From a checkpoint of a small transformer trained on Wikipedia: rotary positions, no biases in attention or MLP.
Each number is 128 + 24 x the weight over its row's rms, rounded and kept within 0 to 255. Layers, rows and columns count from 0. Numbers have three digits each. The size before them is the row's rms in percent of the matrix's.

# q: layer 10 attention query, 96x96, rms 0.118, rows 0-95, columns 0-95
# k: layer 10 attention key, 32x96, rms 0.1, rows 0-31, columns 0-95
# v: layer 10 attention value, 32x96, rms 0.101, rows 0-2, columns 0-95
# o: layer 10 attention output (transposed), 96x96, rms 0.101, rows 0-2,32-33,64-65, columns 0-95
q0 140:166124158085148103150123092135118146118150102182140141144157080136157130131144126145093151137173089174112128122127150131157105117146080103163087135119125115149103126138170101107142150115144137116144078135097109113107140102154105134144080122124130139139114135130089108149097138094158152150
q32 192:094127083147104118158106122121106090121171144083087118102135130142112114139151124138152082089119153094125164111137112143123147115150161174096167134124095120149152148147139179148136120140164087164146144132160139163150127150121178111102122116161145154120142159127138117101153145110104122132
q64 202:145121153102141089123130104146136146118115074179128135130151086163137127146133128131089158113156096155109119157135164112132109142136090099180068107134129162149112119122169072110156155109115141096122111151109123106113137102160098133163100125105133128121127107110101110165108134098154137129
k0 121:141082161132131104115144098154117150132105147133136111164092090141168129087114115129073126157142105161118109120137182108127133134112106133115084121105135130151134133077137064132155152132152116088103138111101157132084130098158110142125115125138142116187110096121098138139126148159142138109
q1 133:157137163115120125122151119112100149131170082186124153114152076131169156142120103135101159119148075161143111142120138130177095100137069094183101141117129117169107129143149100102114166121154112122145118134080113138117106125124124134154109113135137117139116158110109125152112120125151154124
q33 188:150072142094156140097131150145119125126136146156158128173119116131135099116151140181136145160131140154116127118131136161130139104101137127141105146160147114123090122136160165175079124114135136167156114129083098107135143176148154119130139120122138100168187156125132176142152131141135086107
q65 154:174126132114101124138100132131154113095146118136183119112097096165123137166083125112081147084098115133155127148125125153130126140148128156129110090110124109094112149075129111156127093116150141112087158141121120164126108129141095126160100101122182133127145130088155110100166081130119124123
k1 073:097102150141119153145158148152141144120154135124190138093100105163141143142070124128120160121130117153132105101138126129164143142142141106129132116173110151170142120122112122152138116114125131173131125108146210152162148161153117110149142133105113149116159159130101129075123104139074112122
q2 065:130166139093102158124117059156116132086126121151110117114094102171130100189124135125139116109163083131114104126124118114147152147143132107133128135133132143071117146097145118114124122121165157126139056136137112114133109109124100107117114122133129178151108081132126169127139154106113105164
q34 115:084164132118127115162114115111162138122156143120145171071126136154127121156137149103091132103156123129128156122139157118148109131151143125153167115129108144177125116153159108088171129178087135093127089150133125152151105108083133098117118154122088147104156101155110076116118119126114147130
q66 073:178163174115131112144116119160105140108115141169130133120139092098133157142116177142055124137138158121142122115111146101142105158082142132119118133146089116145104153131130128098160124165076147096167130148113102118108156109147141153149110145144126151139130088113131140073123091132130158119
k2 064:166083126153152162114134154155130133152139135138163135151141122126083139099136113139131105091128122145111120104153125103074102121122138172101107107192109103135092141119075119124141141155167135130068123127132153080089158099114141132137121143121140128139122148122133143129098089111140074113
q3 079:127168108126116141093130166126131148098113146128153132116114132143116124124140183155129096119149075112140165085142136121127120107119111104130095172138090119147081128131101139061138093154127119117125088131136081147116129146146137120177107123098070110136137175123078133141151133127137128109
q35 136:087145137137128139130109134133159094140154154163169122125109106150059112152149120155127115095124145121087145141145145188139125137129129098154122160176122125166120134148112157107100114138161157120115143123173105140136122160118180088147123073123116103124165143147119147124172138104141125135
q67 120:156089140093115101146117134140146114123170106096110105127114133111115122154159144151103136085105151147139157174161111145096080143163102086158089094181117137122147164159139100133137129150126143102106137152117133142133142152163090113154097120101113132133169128127119131143169100101163121137
k3 064:150122146144142174125156105160114154153141132128175148128162136154115126119127151124098145119128156133122085134127157113113121103182125126081124098122115120140105080100151138154122143123123096174126088132099136164132135128148151121151175119123121152155141122141120184079118142140052110115
q4 093:147124139100144082114108076139145140105125107166151112131106100152132107146171137137104102102156103158119119168133137113125090178163107099136122123128086132143107150104145093107165121142127154107131071119151093123075121128165105134140092123106159131142113120107099148143159135091127133160
q36 109:152146096113141136161105105150145141125156120150129160109194091113126121170140129074126120111134100114101150144131148130101123107136104106143111129112113147156134144097129113101173124140116109080133114103123126114110100101083123098138106163141137120081047137140099097115128133121112171134
q68 110:130132133095156090106138093135156176115112086137136124162127097153121113128101134133110141090102093097118119168132133100149125144135105112166080071118105129151131134115162096101179154136131156101124101171148133134100168112165084142151089140138144119110113130126098127101111129094143136134
k4 075:128109139125123108145143097134093086146121179156118132094128142137067151121125132142108158101133125127151099116166146109058147127133100116101094051127114114154156103124132121126130143126148115125104149143096149116138151091148128147165126098135095144107152152149102113098108107124121085096
q5 167:098146089172106158117126174111135105134122169097130138087100175125109140126124128117165112135117141072136139114123105125089160122120181148088182136138137113115142123138098164132090086158122119146111141111155131134171130133103156136129161145131129116102144136132169145088140119155100103107
q37 235:106117107158119147124126142121130106128133162096117120137104163121098123117121126143157131138100156093132132106121081142105150114128175147068166146135100105114157152159097190144092100134149109180151149134149128128157131157121163103101145129153129128127142171140162159101172129131092094116
q69 165:134110143108143118122124114117106144127095090180165167131140092147136123119144117080089141107136090135114105129143118140139116165148092106165083101113132164148115101088118085113167112082173138114105119137133142103092132084139096167137117115115161133102104117098123090132112152117104140129
k5 098:146155149091096113112145148102129132156144114132142137114082115172144156147112139098145145075149085160117123100175119104127157113110091111136115105133116167173138121121118090125189101114108148103119152089143179161120142110155122123136124158160146104119106116113153123091124111099130121102
q6 056:100105113125114148136089187106145130138138158147159148116130128110135158101161137111138077111102177137169189121119090150141115102101137115146168145146109136120117090141117113100113108181089083129129123099143115129133129136157148157106146152131124135112161163121165080152123121122124146129
q38 121:142060131121154117116115152131118127139107131117107103163095151127095094113101130142130159163129113139122071133113104142127148108097163116098157147158139108080105155119106148159130126111180130145152160130120099116124126133158138128126114101103161095163146180074138136158152130118131098093
q70 094:116066114139133125128108126129115132128154122125116113167105150092102145143116083132174075100086136116114118093139123162100158149136140118100148114189108131111099173128107153154125094141121126146112169100191143136106119117129129118103118093110166106097136132162135111127154156130117097133
k6 081:100175120119116069152071111098133122144127135090111122096099150138136104147159153108127094115129114132146089122117129169094126151107144120127117132101155132151187107142114135139128106142149117085150151149122118120183115105164099155091132113103101135128145129112179128136125112100178126147
q7 066:132119128128115144103168138166157125141111067114142177140135169117099114131067127105122127105100114150108142109147119143144152084133143116128154151118182106162138108112106103139139142107156122160138181156091139129138137143063119143130138130164111130116120132129157107113122082108124119078
q39 079:166066125107155138132114115133106160154151143143099101163147156116167143089113123155133152187118149141182120125141125135168121129136140111133126125116184130115120095136136103150078109108143131117123103117092116157148102165150130141101150117118130107164180110108114119151173104133140103131
q71 086:115106158152132160106131116148075128155123130158133123126094116126113131131135118147148168162156094097129077128104116143207147088152158137142134182148098137097084106106133143117102143135137103159125119120118122113132132169108116170133163127133124106130158166118152160139158138134120171116
k7 064:136134102098118155130142176129119140133109146132137157130168171097149106088104128128132116186147138141150154146108138103162137083098177134158156109101144101089108143145116134130087122170121153112143116090145100156111104110114162101132107139138171122125138086097152118162131149146140132169
q8 060:107157135140123117135124116168118119124124141101132102117160108178113136113111171130162128116122038096124131109152182085099149127126119127141092125124165137156123158131142143154124128125171165109095102164126113102184122098116131108119124136136129113161105144159085143095130148157129114129
q40 085:116154136136129134123134147138127165114145096116117092112117123125114118113159119128121136098077145104066136134145125127114151132106086153160113087108092131138073111087160159158103133149105138154091117141116134105092160144092146081155126160148119124094103113154144140100067141129106109148
q72 070:117188118147129144155161151144157159139104132106139121076171127127158148129124138097134119143123135116129157142084115115117092158184121148097140158095138116173147130171120138116151146136125087105167082119115123123123096157083153090138126120120107160128102116102085114123094132128135160127
k8 077:121094120168130138125164140154141111094137122194117126139115103127157153108168111182088131140140133141098142123134146143146103146142093114096134145112114094133115124156134126122129129076138152166154081148133167134143131166172104143158118123124125127139119196160099120157132138145093108099
q9 068:141156118108151086142110092119124129131151151164099091117125070155171133144154140116143091111194132153116131130139149103149126157165123139123110098127099143150131145138123131104141105165146119099128108092123111112094112096152147113105098117138145125111081114116082152140135123094154161184
q41 104:177118145131146155108145136120152151084101131151153105150110124141136075129108119146098137138168136130094117117141128133130145105101154111119135122160089093088070145118126129149112133139130133184127117159116101126096150136109099139175125096097156106130125161090146186153125148122124093092
q73 072:113065138126125075181106145123150143088139121130128126107105153124146105145126124116125096136152109179090102125140120126124125156088119123135106130137129133096147147094138079101085091122094120098129151105178150126110143086180132139133112093082129142092143153139119107115134137118160135138
k9 075:127123149132124061152145107094142126105125115127137130096072084151121148127142127100111102099146110145142117101107120130122161138110087126115113093117110108163196080158102104111153126105121139087166133110130130134147096120141132141114133115130119129159149114102101116097099106123179084092
q10 068:121146132146124126155151128162108129109104113133081083104166075150120099118088150102133123095135112128112130135139168119121149128154111167143100127110119101140129148169164117128120118111166169113089103135107097136145172098099117087147104169151129134126119101134086160109083160147138097134
q42 108:090179102113111155118129108158117154143148128143144142099185100095142138158145146109138131116095111113141170145135124107137119135145095148170114093103138145184164135140140145161118150150085115091133101118112129169142141098115112094112120155159114149087097125161111120091101148128137162143
q74 097:130140158125134176087142105124105185148133143156129122126183115123129145127141176127123143134100126092138166140116173119126108132178107136142103108117123129146117076121133154146109157125114103122125106134088082161138122112120144086148124197140110132140103131136084144123112147158128175098
k10 063:125141161134141142129124120166051105078115147150117116147133097098124125131137167156120124119158144114115140145146165118125091130164119119173109120100104152105097130112146120127122147099158122169113138141081126087120149178109122115161128101124124127143117201153124136116137120154119132075
q11 066:152110134125142104139133121149102107111109134134120124180129153159131129113099141139112129112155082106098086125172153135162151137117148155190052104110101138134159121112112131119132087155152084094093135152129129152101091104146111130084130128125157109160153125103114161124134124127164110117
q43 090:120145146090133129127126163133136145054157119163128101111131121168136105173116172148118117105121140139087211152136131125098099111109122133163123098138101114150141149171138117149103107118111152109094099136127146129166130128137128099155118169128124135131080145137126174116124115129163139105
q75 078:130139138117162170160164178146140153134112144144144164126151126158174116156121150104081145099158132156108170128129167106117125173134113125152098121107149098191120104154112091141106133137131128127112111158086100118152137120128146123145136155129140140130075110106126114101084122106157141100
k11 089:115126131151102101172169124145141126121137128099163120093132107118169122130130116136160129104104111141087164135136158117127149132121122127184078109087117123109158132119130100136180146130097106093120157092093095137079100117117136145175125133101154096111129081100097126107101142137105132156
q12 055:107104103104118049140098135126129119116141138104101165153105133112116124138150092119136151166129110138138130122121097096138114163082124081153161146125096115128203136095131123103108127129108122104124133114167138140108078125145146117098148101084150147131135182112128139143132097129164134132
q44 073:132127153099168120131159183117163140069114115156166133141105127123113117134108080146105163160169135151117116117139132115098144089099137086140125134166104107104114145142124087098105129114141172157143152163142161103113117157140127172149132104126142107144132164102130136158118102130142087102
q76 102:163087107096131086152126176124151136103126118116150163116114146151115112139140093123123111152146132168108117103171118112092156120087123096145143125157098150100174177118099115103112091127134178124092148148161151136155148098147128153133103126100146121140125149101165135140125091118163104123
k12 079:114164130137108105145150131096131126179155099127145149112128128146109113124120110127165122112116130130180104130159107120103139147144133155103110101114183162143153113112103151129186084158113090136148114110141122098129132090136136140091146109114155134102169086113114111103136152117108106201
q13 064:133136114151117180136116121106090104119159111121138105114099142119108118114177145146141122132100100140118124146125077185160130134176133106114171165143100155158127114127149140153123114124102123150175150078158139132100101133139162146099142120147115148101138123150188087156134094119108150123
q45 082:154096136127159129112144108105120088136106137101128115136088200104118131100106157139096129150120110128131078133104136147145106137100140154082164167131150113164141126132107128128152112130179112136120166091148121111100094148157123162092148110128146101158149120109119097173153132138102141087
q77 088:105122121154100086125109094126116100107122119099092096160064126092133125094105129170129120132120094140170118101126115170139106110110134102092157148151121125142173126138125121133124097130145157116165127100187154123122092151164160115102098084123123134112123147115105083149156124119135106130
k13 081:141111116126115075094129169090167154147180146147170142111156129148152124140171109108145139146124160151100159122163112128113141153085140093145132161145151148133110143126135109126119094119097128099143129137127144108146130130147130114098152128069137124115083122155175152116120112085119156177
q14 083:093098117175135074162139138151136093139116137107098092125104135105094139110090120125125150106100080150112111120101138163148143100111117117106121133111125110142199156116132129126156136109122099129166176117186099098144090145131134150136123133160114138121133132111139143118130098097167124089
q46 074:098138089126134114148135128123148104141173093160077133079136119105123141130098143111140087084116124136133143123135121129074124126132099136130103092061143115177158152126152111150131130132104110113134133126158143113155095133160133134104106129172108179131119147140102110111077138120119158170
q78 092:127141122176142111156129128111140084116095107127088090130085134147110115124074158136089162109124106142104133125123151173158151121114124142082123093145106121148149138103127122129134128127126131156142152160184094110114066114144134127169104113141160119139107131103152155146143112130166082097
k14 089:093125128163104142134111172166143109181129125114113109142130147140121141118122132153159098094094118123124112094094124148163134139122150143111167188163141128105116132151068176151120067125150152144136099120183116135152139130126145114136098171103102129119140151136143128116165142145116134099
q15 077:149093122107114100125126112119137091123176106112125138123100170086142129136143117115129125125132140159116144160120066150120110094126141115077173132151075175104136150131103139140116094166146133144153130149144176110100101135126142145118102143093130113136111132116166145101169138069148152139
q47 103:171093146112112116159125152106128107102115120088142116142092143140130097133118121150128135128154142131096125120149078153132156138113157127087168168155082123103145151126089148142119102117158155188148168131167180131130133162117139163130091094110113113141129160117160136132135121082130107120
q79 096:174113121095122138138137153123121089121149098098128117129115132117102106127129096118144143125142131158117138117119074158102145108096162113071170151154088150112149158143104148141114092146144142164124153146159167106111096145114161146098084112114139118112105134103179129111139116078168116133
k15 088:132124089116127110178108138076182073134118108087144133160103144136114103116098126120125118129099099126104120138108101165123156168105143113117159125134112120122143166136103158143112119139119133137150159119168120135137100103173164158112118126090147120123157102079157101129171149093140138157
q16 080:069134116159133128148134121085114106125129145087156124122144133131114162092139147134155104111079132106156157098116114146124123127147136181097127162117127097119118114117164175118116150131104140175108150151112130134126142130119150131139091105200073167104130112126169111099116145145121098136
q48 081:087110084151116125144101105076123120151157147078120099151142187142123153093142160148123108112097122100133116122122115117153118169159157167118133128124157178080127090099146173156125143137143138114084123136113140141088138107148138136114130175117123142125149106126152116128126152131111128174
q80 077:109131104155136143102149102076111123148129136140149116143138149104132133108116155120120099115106136071138139105095117128167087132125137150113136162143126159097048106116146155112133149124146120152127113148072139087089155145097121142141153154143115148123142092121165108123146163121068115114
k16 101:105146150139133171151166104111160130117138133099147150130156142087120103134119095138124122106130210128124147134117139139134109104126128145142155151099156115137131115152137130101117168125087147182136112106127160149120153137104106190173130089126114187095154146138171103140110141123122131136
q17 086:152123117107148078142129118140090146132101147168096168134129105152101104102132113137086144111154093110111111133170143102089091147126090074133123097139097120152143133085111116084173137104138155095141135125142100116123128114150139085133127174112147113130096142111149129181144121139144144121
q49 078:139123097106105111144121099063112120170108114132111145133090116155087134144170103139143096129139121125116125127160095122076158166160104139117091076103084149140104143089128156131191133126113114149141130136161120094125152130121147137098141134121137160127093109157167141104148142129132132146
q81 084:161138157123134057134134109106106104136107150177144158154109123140126109118148099123079132150147117111115107109150161143141140130113112092132103099151136124137145122078107125094180152091119107106166127107145137115096107093126147104099142125072135103163126116143108149184144130152138109132
k17 094:100102164173133117118104103161079088118130176133151116137149124123098127093143131116104094138138126092141099117074128137131126142136121117103115152137123097125133112100153144110095125088138112156134118128131109088092171147164144120134122101114085133113145147082141105099152114100084078099
q18 085:096164158117128075121103111094111105153113139154142134123104134170167135108129138117142114093141127100136088157161138152091130158155114134135117123097161120157142110119161118098160135138113157087166126119142166105098140080154123135102153129094124112109143147131137136197147160156098138141
q50 085:151141140099151140135168135106120118141078115140144145136105129163107071118136111138119146148150109110085089114152115137093149139120152084110116161137089076109082121109112138097159115121154156155171158133164166105125162128132121176149168103120123105128133131125165142155145131122099133109
q82 079:142169119120124102154125126109129089110079122145138155108096135151143109105140108136125164132151147157082108136178156146101168142095117106106116143115110084114163123141158114097159111127092159108193139116165169110119131103134107139123126113109106100129104151113166121186142129144130149134
k18 105:132117118110117066147133121152104124121099074116124145123117145169176138103137153166129121149143117140119094127154159126094139136123123126095091113062122094129125122099160114143119087128123115091104102146130116070127155106158104151073127113090132116142112134116100117106160163152112136144
q19 073:104110090139140138148113121100075139112132172162119114138125151120087108131174125182117130121127130114125132118103091134104075135134112102121118142124110119131085133119140159114093114093158127146124155160091108118092155153123180120172108147116140167103162152106170157129089147114099126134
q51 084:091135123154109159107096072095082111136135168149108145156141170103111137090136148142120125146110120116179099142097118118146068117177129124113148143119131120139099093098124163122158141114135116104129116129099122117092120148133128115154166147126079159115146123155136111122123159152098154168
q83 083:082120126154099124106096088113100122135138136176116138181132136097121147112169150161113120131107128076155155126107130146156053141140106108156118143150149117144107118113126144122134162088153126121110107144079096110101146158120139108168169142135118158156160135124118137145114141132091138156
k19 094:120121147148138141119107086152072112096116162130119113158182153136141129094177159151135158131136118131132145095114143164134087103136149128151090168099097135078085122142147138123120134122153112157111154137142109124107180197119120110111143113139103130140150151141149150151123112114099109139
q20 131:098123163103128131146142077163109129117133114140107115159130108136126156130138149134105151160154125094112161165096128137128135100139099126169138096126126141152129109125171145127136121141090152110076125169079134081140145133138059161156094089140123137153108125147119116132125173114176137116
q52 112:150134132138145159155092073161147161106125149165132144164125116134113118111157088126111130175149107120086081139113147112126163139140120114165111100091116147111095124104140111100126129154126130101071107166088112099099136073130128165163141135147120127126101101125111122095104119145149119140
q84 113:131095165118130086149108080174131129114111118178076133140109088125139116107141147147099140171161143130115139122093162138141115119136088105188126117137128125124128108138157120124115150131106137080130101132096132099107129105175120186154107112108126118165147136122092125113129163125170133120
k20 115:132123124093122130143132073141129153100136091178131149155133095126157090143121128117066135120135148144104130156119121131132151120120101147152104125151140105121100152122150133142125136100110111103066153145087115118112136128123106123158120112167136149179122162117070128110144143136205126099
q21 092:128115089153110136141110098117123112136119110110132146144095172119082130115136120139128136150116126099137109133116113193077137117120152103085178175161062099132136152119100155111111107112168114116153173124133119106108127097120167089089122132117108115131179135104133142121140149117150129127
q53 082:102113129159095122099088093147113118143136131145130159131132091108149139067145109139126123181102126125198122134105167135109099114113116118119175187127177121138130117146104108093115109122109102077116101117110121123123131162123105125120177130113110166128150121148103108145127123166117144142
q85 075:114115146132101116129093124105103112149119125143093121189109159117118147078134135147152149163131143084151078144108113169102125157115146111105140156147104144128151127090094152118113095103173119103133171135135133102122115125150168120089175144100123105142147155120131138157174168145140124129
k21 109:088130113158098155093089142135135152121108119119144114174104162114132144077150159145143127139086127109089088142130097150132132106123153136155167133165081120135099148117108168121112128127125144144122129127178134078115137110101146099130136159123116104132136149137159154144146091104087072133
q22 102:119091113100098138110126145086125149141135169137130162177149142124112155126104148109128092155119137088156148119098096093088123133130163129096140129090179112129134085082099185142107126127158126138107120078127127121135169139105149148124140129120138134154147119106141128116121174167088142111
q54 075:102123113129111150104126213103113125108115107127132145112125115135128145114109132101130118109096120121149177103098098133093129150132166122079153162077134120160110112152127142122124097078122099145159129095148191136150136136112131120118147155143137144107115142159150110119089133123066145135
q86 091:121094103106146165112116177079123156172138156084130151160152125146104138114110158118152103140128142113145168099101097098092126153085178113100152116120144145131139105117128172169112123128138113158132146079127144159159153148091175137122115128142155121134150143138154124115105141135099133119
k22 126:099122111164123143131100139117129111138148164107182156117117116130115116115117144093155125115077101078175137111124100106128127133159154185129133143153159123139122125136126175121103126099103096172106133102122130112167160135116148106113156178184123145101168121129156110152143133129094109145
q23 116:124129138085135148062135084141144141147135134173139117153145133078147134136127139132117164110135154144132131168149133160159101110164099127149126160120147079111096128170126104142142128154140129114155098162086173123097136153104098146144130124139108133131121136166097134186113106149145168125
q55 080:139156151119146117121130088102176135143119163171131097136119127088145150146156143103146212156135148110171133120119131142156131124117072089164113167140125095118142170147141124086141144154123116096142133144113122150107121132138123145123142114119113115166150119094119116168102123156170155135
q87 094:133128126102124106073126066120155130135108157168121128158127140081147132122141119136121158119127170127169149141147141143136099115176101132101147173127135096119107150164127101128141131128150099104166104150096162160074116134130098157099148140126117156125143123144102122188109119153133167126
k23 130:096146139142129119114132128141125131139139081172116149122162115092146181128175121135115160153150147144155135119130095163108097119159148148130122129133149100146119118131129125094154135077143115145144124195070155143145130149099116140122163119155107149182108122164088115156128106102114152156
q24 103:133156180154128133135137107153130111134124153141150104158115123133128135109132159132125162137129109107150114100109163160124141137160122138147143164110170104160134059139144131103118180110130086138164133105103100151162137139141129163099171107178102151130145122166096115142132164143091117086
q56 073:123133142128115152105139149145116108132135145151113097094110109163142136108112140110132162109106106106098127124109157165134121143125144159086193176135175053143123105163165106136109151113116129135167156122108089173154120173163132135133146125096125143111149114111118111150141110130098112103
q88 074:117156133121127130102113118136084115176119146115122110175111136133143153088126176135160156099112117107156080111118131145106133141165126135100147141070128072136127068126151167118150138135129115151171137114129131142122158123159121137099171119162108146107130092153123124135166165132084126130
k24 132:124145132143160113123139136125115084139124110186110135135118130123123118104115162160125125125139132126123063166112177165135118082156092116147110135088150108142132123150141136107139157090141101129196098144074120079136154155152089130127140109146084136127136132144125094162142150122106121123
q25 093:111099109095134145144105128139122161091096131084116136084150150098130126111129157104125094120159109129102123129123105132103125140145142161162183142148120153108126174121147093159081087121130179099083153101145099142113106106123166137116089156126102114115110134097124105164110126109160117107
q57 073:115156109138079148125076115127120093102115151097114103093131158090151154121141161089148090101111125097108119119103113125133113167140121175118199158137144102111154131120160132154119136117164129106134141099143143084102125127139142116097132143136102151089101084150131087152151129113124130115
q89 091:124124105094132179126130134135120151135098130075112136077178159092122126125122154099136114095141104097110126146129091114105125121137127164128178129119102119121122145116150119152085106149116166105089165094126106144121134125135155137124113187149119123087082117084151110128101121109166145104
k25 129:128111104108099142108102149144156138104101118101108110109125151105165147159115136107171117135111122161134146138135085118135156140094163146123154122140118128122115174140165135155099104119104113099061151094176169158141093115102147107109099162121107084130107160140113128141081110101123114127
q26 097:138136134158138140184136121086158141106151155119102116084161145095108105192112099126088133167132123126093163096103117090174148140165141119113167130144105148116152131109131120108128141086138130145132120131107135152147123145096112132131135146119069152108118123138161127093084126155121160149
q58 068:104160117144113131125153121136119158077123145116120153102142125052115143181142101137109124150129156154152153094104113112162100104141097133123115103142093168115132144121132090126160138112138121128123101133128152161086097136122089164106177145147110130125106141128133097099092159155114172149
q90 092:134129139125129146186127134077139132081146151095110116085147155114111108194100093120080143135138153150091135128127110100150130138121148139116169085164107151098128146121150125139132146111125123141116170129133125169131088156101125138156125124109092137085130131124169130112084117140151151162
k26 140:138104125121138127179115128082129121136184135084127109080114149140104079200119128120148113117137155120120145127121095093190139126126132114133146093125111140082127135130146124160092118136106116162121114135137124170156104133123143127130122124125113134056129143095143107113093129121127136180
q27 101:130072135134115136107111116139090144095164116172100117133124084118110124113146132158118137111132144158181172130094147150141078160143096104172113143142135142148142132169158094110137161122158107103123145116130125131098087156134117116161091126154132170138165140115091087129091123127129127128
q59 075:135117129167095142122082083105130110144130146162068125156131115090131142124170141157151132164136140149149169096088149127161093152120140125137091120128155125111121112127102137099129102100144062113133088143091102139112101147123144108160136131130120172151175104128123107127125097129141160130
q91 076:126118043127151149152111136094098164105116104136087105137150161120103114119144140123117165120140144129126157100099098147139091119121163129108096134117099141137086155134151141133097084119152108151113135156140114134096131139144123130182115163135142130118134137091175152118096108087112170120
k27 106:129146123123148112129151125120145157088187152138151110139134093135178157151103155140104115146131169111160175119090096127134083126124111152137148114164166146090111170147096144149101172126120160159115127100104141161134087144093143125118077145107146112130128131098128105116113137134137110155
q28 100:125139107129135171142141121148158124086132149133131130144128108110105125134187095151167110103134187112120156149186121140056132132121119103166118142122097144066154121140077120087118144152112126138112158117152142132134143122082123118130129109166142089108119158139150142114112121140120111152
q60 078:106144098151117139144109141111130084131132142087134132126166142135140157136160134135153102094123156091121146104105096140082129123116154182120163175079146152075134124144120168152102090107157135153082162135097108110126154163105146136109129131161167123112124117137162151132140121122108094130
q92 098:109145127130136147126112119116164118135133154110138152157153087101127147140179103152175108144130188089121162137145110108095123122115125122156124122103111155075126104133090151099130122131113092151126150120144153097101136138061164143113154127168157109135106130186146154111124123144127091131
k28 134:134153091101137162139127118099104137106167139119129185139130125155135114110219107151157077100139146131118156136150104118091110145118113113124136116087082139102137143140103118120119075149118110131122085134173143122107141131073149133108112135101155105104126146137154134141131094122115140126
q29 092:144125158112094140091133137154180153154139157135123135111143116141162134144171121129152119137121126070142138096106152114132140120089089160165126125129109153130126124130133168136152154122092122098114111093127118119137181133119171128103136164122171112106099124190100185103126134104127149098
q61 064:136123169088092131130157139128178120125159141108109128118117114089148156142124122128156112117126135115166173099114091101115145122133153083099181129107123135122171151165079119105120135156120130115158126148177177125153123126123153176105118144130105140114091147126122131078114123121164147158
q93 076:129112139126085096075120128125182129143133116138145159132145096099124132128175131150122091149125131114208164131103138122113107099099091122134135115150126147112169143134081172106117124126118106078131115122139132099132130105146151141080147133082144143119126138168104109150139108105135170126
k29 098:137145074119104117089137157140139124164116127154104186142182119132116134129111161117184102133146126114138163147156085110093098133126165098148138155165122118130125113156092141128111137142107106103117088136148141094162135106117118097107123111119128150159144144134112203118132125111152148113
q30 102:130079103156116118111130090170157130133131135146111107134101115154123075103101089128128114133106119130117109162168130103115154134109119164092126112137150142123125128134104098134125110165175090095109088157120138144111144113103117140121130166145163106141109146080083152108162167162143121175
q62 080:114126082126091160115109132172100129118117124128113138092092125150089115094116106110126122135126133153115114121136116099079148152177141138072190113127105144158102114130162143123150108129156113119118124109156167140113160116072112118111142146176112141121102098118121113099117159155088130157
q94 093:144099078118109141114126103190122144145143136104104099109100117167138120130087107103133112144127083147091110151162137099135169153121117153081136129092153160123126129107158133171149114135169093127099137137118142137116159122094102112111119155170135109124097124107108133081156131163133125163
k30 116:147151140160121156114147052126145138164110122136097090153115122133081128103135099125148123160098074113140112134099123133105094108138128186094140119134141132129118139122101127120152124148174134111097124149118150142113127091096121121149123111152157099167091151100053122128145116139139124135
q31 077:130148096157127127102124102088130146153180128091127050135107126125099121135116166084111119156108127134135145131097140149123119178130116116106141136145136131156162130138128133179126155142115132093152099116147114121148133158157140084117138155134136109138154129141140117088123191133152167180
q63 072:116150094132099110162141128098092119090124122077136114121121165147125125112104142079127116108118088149150122113123086103113163110149144122089138153097125131154162111126149151166125122140119145119136089123167158102125090151136145127132097141085090152118142110092151116103102156122148194157
q95 086:114165088162102117117097118079136141142150129099158099119142160135116150142121160078126112118090133152121163135101125127176128161146130156110131122120156140164143102109161136170154128137100115071120123090118125122126104128131152084128153168123117137132141095133145126089108174137104164175
k31 107:146086115115127153129123136108120152194149125100114100146152135153151105128112156099133133136130086107132134121042145115118133116149169141122155141140140108109115102143106145113123144150184117140145141100138115149133164148086158122129079145152152126152150105093124113092142148071146124127
v0 087:122114140127090140136127118112098114133126095170168111127161140119097143116148129165157134107151120141144130111125094140161125142130147133171127098140146167121102097102116141179161145138135154143123149170105125140074161125117173087101145183110125093117112057138143142143162158133124127113
o0 114:085172085121124158123131151143150147146123134085155146100140069122139124177132144137129129164114169121119125150127131109133147171080160156123117133082151121127145132088167141119084125178150115118109140107124093139164123137118108153113091124161135138155117135126176108110121133155158112107
o32 078:129141097093115180119113102136125114133121121080099142145130134125131137157125159095131109121126088163130125102123103139112107136166114163069137149088100108173147129139158143156184085125130135122117123117136195128103112122137113149080106171150101121118093114126131128110104154114129149165
o64 080:127170134090149162146116149168130147141125102086114131096137103162150121175112145094137142159140123156102140143123125118130121159101156169086119159059147117171172113130147163128122078117133135121149127112143149141138148129132088164098142128145137154115090134136101093121134090127099118129
v1 098:097105129150142132095126127147118146152104121125138170124106121184086123137146143155138107119184142173108111146147129113136134134094124153149170158118098107127103158145127137175138112105119178131128098099119127132086139150131131109115150143158121188069135101167140178114146116121144147121
o1 118:148155101131103155170135096102118119152116150142152113138122087147129131147157129139112135122119103168168132143118139112106103138128100160106106134119111139158099132105166162106082140193139143128133158153150100182128148187093137114117080088116112147147119155093161111114140128137147140104
o33 070:127120126145126086098106139106136140131133158118170143143125139133139132146185156137115113131139109120133077103132177141136149146094115149195117075117132120123161071162109104120115137167124130160156117106115121134138092089125151132157154159127076072132119133138134126114166113134107117100
o65 092:186161116151132165135104115089106123149141156137128122163170118154108133120190132119107153120077110131107150142101137128095141154130140168116093097090123167107109106097172163121124127160136130156159118142104181126132155134139117153165134145124121103109104118142147143107155164138113118151
v2 108:161161107163093123150113124133126123130127148140124126165128170108173183138163083106079129095131110134138097117126128071157134134135111147106169145130134106149146120161103130090121140147145123142114124153108118110151118118103131176096184113118112126104149183150131162089120118134144107109
o2 140:159107132131118099171149090115104113097147125138101134133123135122106099135107106085110147167124154117097161151095096140136123124115132092134128083126122098137149151168147092153128121099160128178163105140128166146133130173155104094155133152131158139090115113135098124180088088136112128140